Part of a small language model's weights.
Architecture: rotary positions, no biases in attention or MLP.
Training: 100M tokens, 6110 steps.
Each number is 500 + 40 x the weight over its row's rms, rounded and kept within 0 to 999. Layers, rows and columns count from 0. Numbers have three digits each. The size before them is the row's rms in percent of the matrix's.

# layer 3 attention query, 128x160, rms 0.0896, rows 0-63, columns 128-159
069:520451484497556485554486521518483501551477469427533450541507541457490550435525450481521451498505
067:515523498526493603544543516560449547526464499452463468570508564510450498478526495407511517491381
082:465529498524492514430501496500554455501482546540499595497457483558470542421465507480522526552468
078:454529497459454525525549539488447425520487541491428578476477488551495505468583553464458559566458
079:476454506502516564546486501443484535497475478512518469491482545460511463426484505519560527529469
090:473497524501542555459447460553535518507514509524487501487531514456464461437428524439564493516464
096:490521535567480491500484495491527475446571501534527523576551522508491543509430479480496492498490
082:560488579469518451522488453498483540494560461486518490499460540497526398553477467541512545465487
097:491631532531467439553511475474429527496515592445470541480513510495468470512528499502456551486513
095:464504436463473468454503609496451568543496494435523510482487463480542468491510585512498482520498
094:512470516552561551445468532484522522457481512519511520564510488483469486450512549530524525525516
094:547533538480531541490494412456616532397508484544481492448538442531495480477515523535542530460488
093:570558449515533492526461393600536536584502493541582470508519534566516550521470428498404506529522
085:522402539527500520508491509500491449467454502456512457398501542442395463494572499488464499503538
092:503472492567548520515484469523535458433516558451527527586500485478542486485372549533429539448506
089:509426531513466522496538446479523514473529509481489538420438483485514487433419481476507407496473
082:439508568435509515458489497535537513477450517537482566443482451517453472483473521459453502568511
088:489515453447608520446463521557513554567476533546513494494529502492493495506486419496419467565513
079:430524518486488550473461502533537406523513426455551505519433522466536509473501484458496558460519
082:450547497543536451570526528439502499518577523450470538514433538499440514515541394475473469492454
082:520487432484514535484556474487496517520500492527563402512548459524458518460554498493534531412547
085:502416537478508525481519463427499537517529476560472504454472473499516538524519573472563512532473
088:498500495420500478486494483519496448404506628461522484541488538498500509525420501586454547526550
098:495552471469515511511499501478478512553513518527495517453555440447540517452507514496493510552499
086:533551533573476513490476557493529469548539459533488510465495455479452509365551521488479484486497
081:442448501426585467480531453488519509508483531521487530510598535532449493469450486478519487522479
085:510547521519517526480445552484563503546519518493546557460522489444453457424572506483485466457497
081:497553499534499410447518460492553511443530533556497530542458438502504531506552490504500482499527
085:443481438553445492369452503507539482491540518461412496494514506434508532516515485493517544469487
077:473494489468592577425513526527458479506528513553465507509553407555503463519538529498467552511518
082:468540448530546487507545484513488445601450550454542507456475512497506552482549587479501540471501
088:394467470483532539516505489472502538514502481479453518500525511495556527502513453494567541516554
075:536504472476399453522606469490466554486488508466546479544482508507509518521587502466557499514484
069:506537468471524502527547532472513565474510559520395473507562505430436460528526503577507433466520
081:430427539627561574501413493579516471494476511564485472608562505448435486476483482468505493485422
078:492474499609565538515473470536510462443504497526508508609542464493488500542414409477457493456549
078:553481508430479510479499454497474437508516466472538595510433490529513489477430509481492527546414
077:468501525469461457521581459552571537556479545527490426489508475481474538541586539513521475536520
085:455417496536525490519442463466513546472513444529498454538494503445531512494469555511491522495535
096:545478472475522508447521442511504473541481427577465547526493535570454491520445401505505531495477
080:484545505530537439526470454497533567485491492539447482491541471517466446541517582555487429520504
084:446541569520546444463489485472482637476489490530540424558510508465510445423529518521491522468526
086:513417519443528548491480522497518527553495407460570579462483535433557451495466437550587513451427
078:518419503501524504513491541487532492500424471553541419441443524479431463548435474463534498531509
084:555478527528562481495447431452494592457535428585541543558516462534475518524545505460527515415533
090:464509470516539474565523486502516511492444516519506464529579543470494570482426464499530481548454
091:501484515495487451560456492494563550474446501488493564458472478495513530456464492515453480491519
090:461496489511511516453516578530513543519507550460504476501559486515485490468400516484493462517582
097:489552547551449575533546498433491519495538486485465450526591510451473529454452490397525517511503
084:490575565526561492463523494479551501503485542468493489494484504557504495512502574513464493474459
092:520502432502562469530433441527486529540461428508546478436448573517437476479479425535564510495455
088:596510553483503464602518502472558511487509496519534497521532544523396491520525415529472501491497
089:508487551445491435536470546539502583526483485480420499474446518500485562488412515488551498586491
083:542570468537594511531488463567476558453458519481480512530513475398520466403449512500501419453505
087:455465460454474547489502526479481484548499486487472473474485519526478447508523433524455534513490
093:500495424568537467546548522474464504525558442506523492449469499460490498491540535470504465463484
086:560511522411467450455456481559483401511474449515488482459484525529544530557493472533448539557492
086:492513508570573474499516538558446533486495517555621506434507473537449515535513430500455522484565
088:506519485578545553394472539546474555501497409515587484472423436505483487481433465491440481481459
090:516516464456423445475460433549454514471459505529525541536505506515538599506490535501525508499528
095:499493499469473537435465447521514459527467499476446458495501518443455458501588483486514534458546
087:495538559445478407508517482504496440518547504452520479503565523562515475470548514450513452563505
075:492487496462501456460536464443583531492516402536581478500467484463437437509423470505494522504546
092:501578446509521545494486521499473505529465557430405531557502503515490519458537513439489440474426
# layer 3 attention key, 128x160, rms 0.0951, rows 0-63, columns 128-159
070:453540461506482536556473469514470589529464563522398399568461497510500470492414473501460516471557
074:541489473478464410544462495486493500519539449476536485481463495538473433508606538517398482499501
065:482608479404528438513422546495531523490494442521560433474488514535542517451542490519479500502583
079:516443598501473518473566500502563450483487558550483488426535529443488455505508503488566472538446
090:436475459456436485490475486534453480487500440515564491489446538582445494537566518569439541493560
070:465524500523555423538516498524480595496516521475503515457487483507578567477421489439494429494518
092:492546535442500503537461456483496519477493522552516501459535496512453415533476587514497462494465
092:432448495483479509498527449612493538437484462515505563463448519493534433513558522477509522551567
108:512573534532491553490511591508549515491483523474408438496562444501481517495490572469483484495501
092:452578492462520495545474564511515515447494516527496537523551464527366439512538497500518477522495
093:475480485522526442478533557491465445517498440452520495475541510494525515539547414497549521521393
094:462433476563534456519451464509447470497506413509571559490418552578555606500485468481519508493472
086:545521552498451631509488529475430557533432530530433473520503469526531520468510529471534504489444
104:494443500541487547543470516541473514531519429545470497516475525500493520483504449504553438479504
098:546527474470527551492520395536536543445516521515510518551557451499495444488478490500501476464532
107:484556469517531566478483463515407512503493536509413499531506466543433459443520480537460449485462
089:539527523479508549550544565556486440522531639427501527468498470447485491570416517544439522435513
090:488524541529509484433544475421524450538493517434490481561526519552477490473505464463410484506535
087:489522500468477408528485497507518496455497428572470524527498513511555544438506520499547478486480
085:437504569457488502543470525482429403583521400517459522489521535508539502515487439466504452514516
090:508575475503489472492395479562570488537477492411568526512517497511506477517571464474471462518508
088:483518442528545498540449537524540534532481562449495503433525609585455498504448479543464426502527
090:500476497523462487470535512514466463545484514499523516450523552424569515518569458462544528466465
097:595528572471466463454480546449540414486475454495509485497430471472537564471499443497515493464507
088:512538431497516619480489418504516514478456579498529437504512383530479502507471502540510511480508
087:530443542459460500525519505458540453490603429438501481478482539512497486532599566482514532586521
091:530540481488512514565482431489546506510499531451448496514494494506539456484443581516401478544468
084:592429541554514550484441542496508478489518484453535478448495501492456500527450468551525536507452
085:493506518419420478498503408517477461482479456505491515478480432518483509489481536493496536453484
080:548417499505561478539493513431546450430474487526456532530460532449418505505535541505509515492489
077:537534546503575508531507457514553544476598510504457469500529439540532504490422412473510466549517
080:482510542451487504461504537500512506506541486511444567556525516512436523497479547470503509518541
069:504470500552561601433499456478491514448528493516527504481476563514505494518476442495540481557493
079:515457538508471562462513439551527546501492467512562576460523476501580520451452514435527436451496
079:442497447494494451488439478478435563532499538493575518517478527496469505497443521558454457478550
079:424602549470510515527496517477532539519489526541450449499553522547506477472516550529489541530523
081:588388428486484483527500447544438441525477449425534527548450457497580549502508556517450538459498
092:536481511493480530493522519482478439470539465429429550523479544489440441497485448473557467527441
082:495458507514553465519447464583469496510479535512537544501487582569508544511433490529495488486485
080:492491468516500546534490528475466530502422434506554501545518544539467499499407474499507474618490
086:449586466564500509568554565606478521504522521463471422485471485535482506445551465497511491514436
082:472521490462536512536468533466520559540526449540489589475541507534490405520466499555501532495489
089:515450482495442456537536478564526444560539460471549489575406537472506555495520532535473440475562
082:493463521467557490506499517481492483476536484444532467527455534479586581579474480503509488532506
086:576433544496483387507469423518509486488515530528459507513497519492448545532477518489504415523515
093:517584490487505584451530523492446535467512470572505482515542566532508465401557517475521553458449
093:509458507490441464465519486485522516507476470528453481553532512458524549496494474485572524499510
109:514580509474532542435467524514525552512562583510502499546540519537460469456451521531423479505509
098:527497553442537515473513562527469501479499425442494548436486582490500500475532444538538540469533
089:421410525420453496492491456519503466530540457497552488462503512505471549486470481524572552490508
089:492590534467462498527455532478473512502559528485494420518559430515532486444476494435476492499558
084:528567523505441524519511529460481572568537484503542512532493519510534537481533464491471527542491
090:481462506442446495450538496500556483482526451529523451476478496494471516505474476496556541490552
085:449524525516436549444445473470485468427512532477511494542439516518502493536510489481514438616508
105:525402500472435466493472536452505454532459427501462458394469511510509474585539470492537497529493
091:505513479393413487535525504465462535479503489503594498490447565513468441537487515560478393522465
085:521493509541472476465587540512490499575492476453523469493446439530496413519585530525463523456468
075:494517499524507502475464522451533519396526518514483484557507467568559493491460495432487487465505
088:505496461466449465534496501428550497478526506483435512526563537501476425474511584465539511500461
090:423414493519485474536526508495480478506529499511472536519492567452496439612613431563571570468526
097:489518413465577530587515573528498541536451584478480533496551414518496501471481539448422511477492
080:569446462543520591536533522528487554522503472536591519452535606479526483486469555476496499483476
073:400540470520475522498464582417509419514526469433491523519538450497489463455524533508533566463527
098:526434487517445531510498513461473486570532486566512448506514476434495519409537531525449492549549
# layer 3 attention value, 128x160, rms 0.0709, rows 0-31, columns 128-159
095:526447557542539500488447472581521502469422483497486479467451467499481433488435519560480490453417
103:438491487520500515551456528540517550537593497506449566504497481498396604485464511491517489519519
106:474466497472488425474575498554520489565544529486517542491493445502524594509462510505460587541507
111:465462524549495521497545469543538462482526458498545402548470472511432452492535453460448434491485
105:426538497463468484484529502528514535485488531523526556481551438481492454519550501485454561555543
102:470474491593495469559458465522500412494460474576532422447516496520510545419523535559571521434548
102:539522583478523475436548520531447513422520538462526608510498452492519540502497446533538478441494
099:530484521491578537464516538472521491460526509516493559547534505404526490486461508496510470464574
116:480499539513473527533534506547475502505441448546430515484498442469529494514459554502521558524485
107:519519468481481483558509443486475546481572450447537438530550547520546517539506587483498539491559
117:517526474472432541483488483474531531556496541463483507511522560533467516535552504463469501443468
104:507447545510542494539476435520541478530428491479562549481550568425544565505404504520498430478502
114:418474531529443552521481511520529446541513535555564509520437531552517456488533575485516511437516
102:448468459522482409451504529556482533496464497482561575597537500527517551531529470492526515534514
109:545530450497535579551450558503545529397462481547529499551507496523471469476519479484495392494542
105:398508451550581510518470518508504502503570482476515475526497486544480482502487485510496532507498
105:562509489531427506471419520543475555551440426548439439491483472478478448492439517505502481530540
101:480484504516541484590547537579457486539485517472422514486504489500561514503497474578526614506504
114:472503502546485504443501503468598518456482504525560497477511464448494489455419553526456464430542
104:516517440508542474480494536513527484502450514501481519446533577434498488567496478479483452512488
113:494498532518461449467495518506488466538646599551510488514524512557476496545532460546456498509449
118:529488467531486500508481542484520521502451497498557496508492563487522490464494550432484463459448
113:439512514480484529502594516497472486504438560457497554513476518526434480522509512537451535436486
120:550509511453459485492413473494474440523453462544396537533437478529515524511501472529517549532495
106:494491548551460523536457541510554568474407495497524491552549530521455475447505473446577435532465
105:510555464500483520543521611499487473451472511454443454511561504475442513553492554508531556524543
105:513518502509462439483554483578596538497522490479494447503525469591491458429486547447584494468564
109:542554492445512481461486443452482526457458548572424565528502436469533488531581479476491446533511
098:545405447479516471493558505457495454533495492577484534459526493497535538459459498487430523460545
095:377423560546473464572495587505498476521547512503523487536518502556548525523520485587543509484530
111:468465498483520488509482568507460521503528470570456456467492507539451565530462519491447477426477
113:430522528508555488477465547456561522485581466477446431456487443525462533458413533493566504487520
# layer 3 attention output (transposed), 128x160, rms 0.0619, rows 0-31, columns 128-159
094:475614526554457524467423439505473491542531417534479472523565469526494593511462492447514545452528
106:434501475502560602506472451464520502528384489518501533475509524509450463490471475564471437484546
106:511497518452455479563485534497498478524487490541485461457536508464512442480472518447498475519518
115:451517473451521482500452497490498491548540489579442473511534557519484479484484553511516527484599
102:468548548523477472403568501515462489493593488492481483560580483486525466551551501442500513487582
112:566477458460476534533524485549449472557486531393544423527488503524527540508541513523455478570470
103:569471506608502528503425555450516439463530479534484512440420464469420486499542503562460518452502
102:493468512570450521531451500429490487516461500496487532488502584500445470519522502492427532502510
109:543585513546541470540498455464530498500443429514520501498526443508486366511471534487467418462446
108:487418448523481531511555561546553522451517463496537456524554435501521469501465489553554490512590
114:447476529432455556512507498525496530431544542525485510516572528483546472530498604475562533551478
108:522560468493499495542528505445463529483591463506495559464490481518489502504465465489456496505461
113:457519455425511574460528452501485505498465495497464481465535450433462509501484436486476499533467
102:476530565537434554497483523462570511504508466553447458497499544459533447394456553510529477537438
114:502489538412482486511453550544457531430490586410481485536446516498510495460505496526507576511461
101:452560495475509453481526444565507477559511561486439482493525538530543477501478484492503527513543
101:528524463502489573481501508494507477454475553523523471564450473485550510536459516485553492525477
103:465500549575515505520461539500485529516599434552465497518504488460589503429500479414535438478477
103:535539491522491502502493538510449493480519472440481533556452446427508550491440526472445502520542
099:547521498537525506460466486511441468492469542449520533476418499507585520489532494556522486513525
108:496496510521434503495516453477516459480541477549463571494543501483513485469571519508450539472547
113:520430503485500553505515520439530525479577533453420567416507519465428565485501497555598464485497
115:498530539574504453464489485525475501500531461554470592486486482523513504466503438512563530516519
120:490450514539590553473512458514461543486504568509585405535487517497413500452586514442485477508495
109:466512526390469480423474470476489519508522446486519516506486545526552541513448496489531529538505
112:564441514531509434494540542471523510489510477447541489510514492505536538454437439534507400545466
100:468468472441421480525556428563471492485547511471483451486438490501553429501482491480475501546463
102:516435471575491522483504545515462438520429493496543489559489474548425484488567494486496557506492
106:505478420514452522521523481514473502462503483480511487578554474493439471482505564498468495576442
098:449524486484556480435492559580503488484512462514473478432520568501567461448492426461490494520445
110:536456495491440528442482513464546501500473516479563526536568510536463462477425581480482519525520
121:525485480519535500493505453476499503470547515520499561465508559487533468493467547562421501443480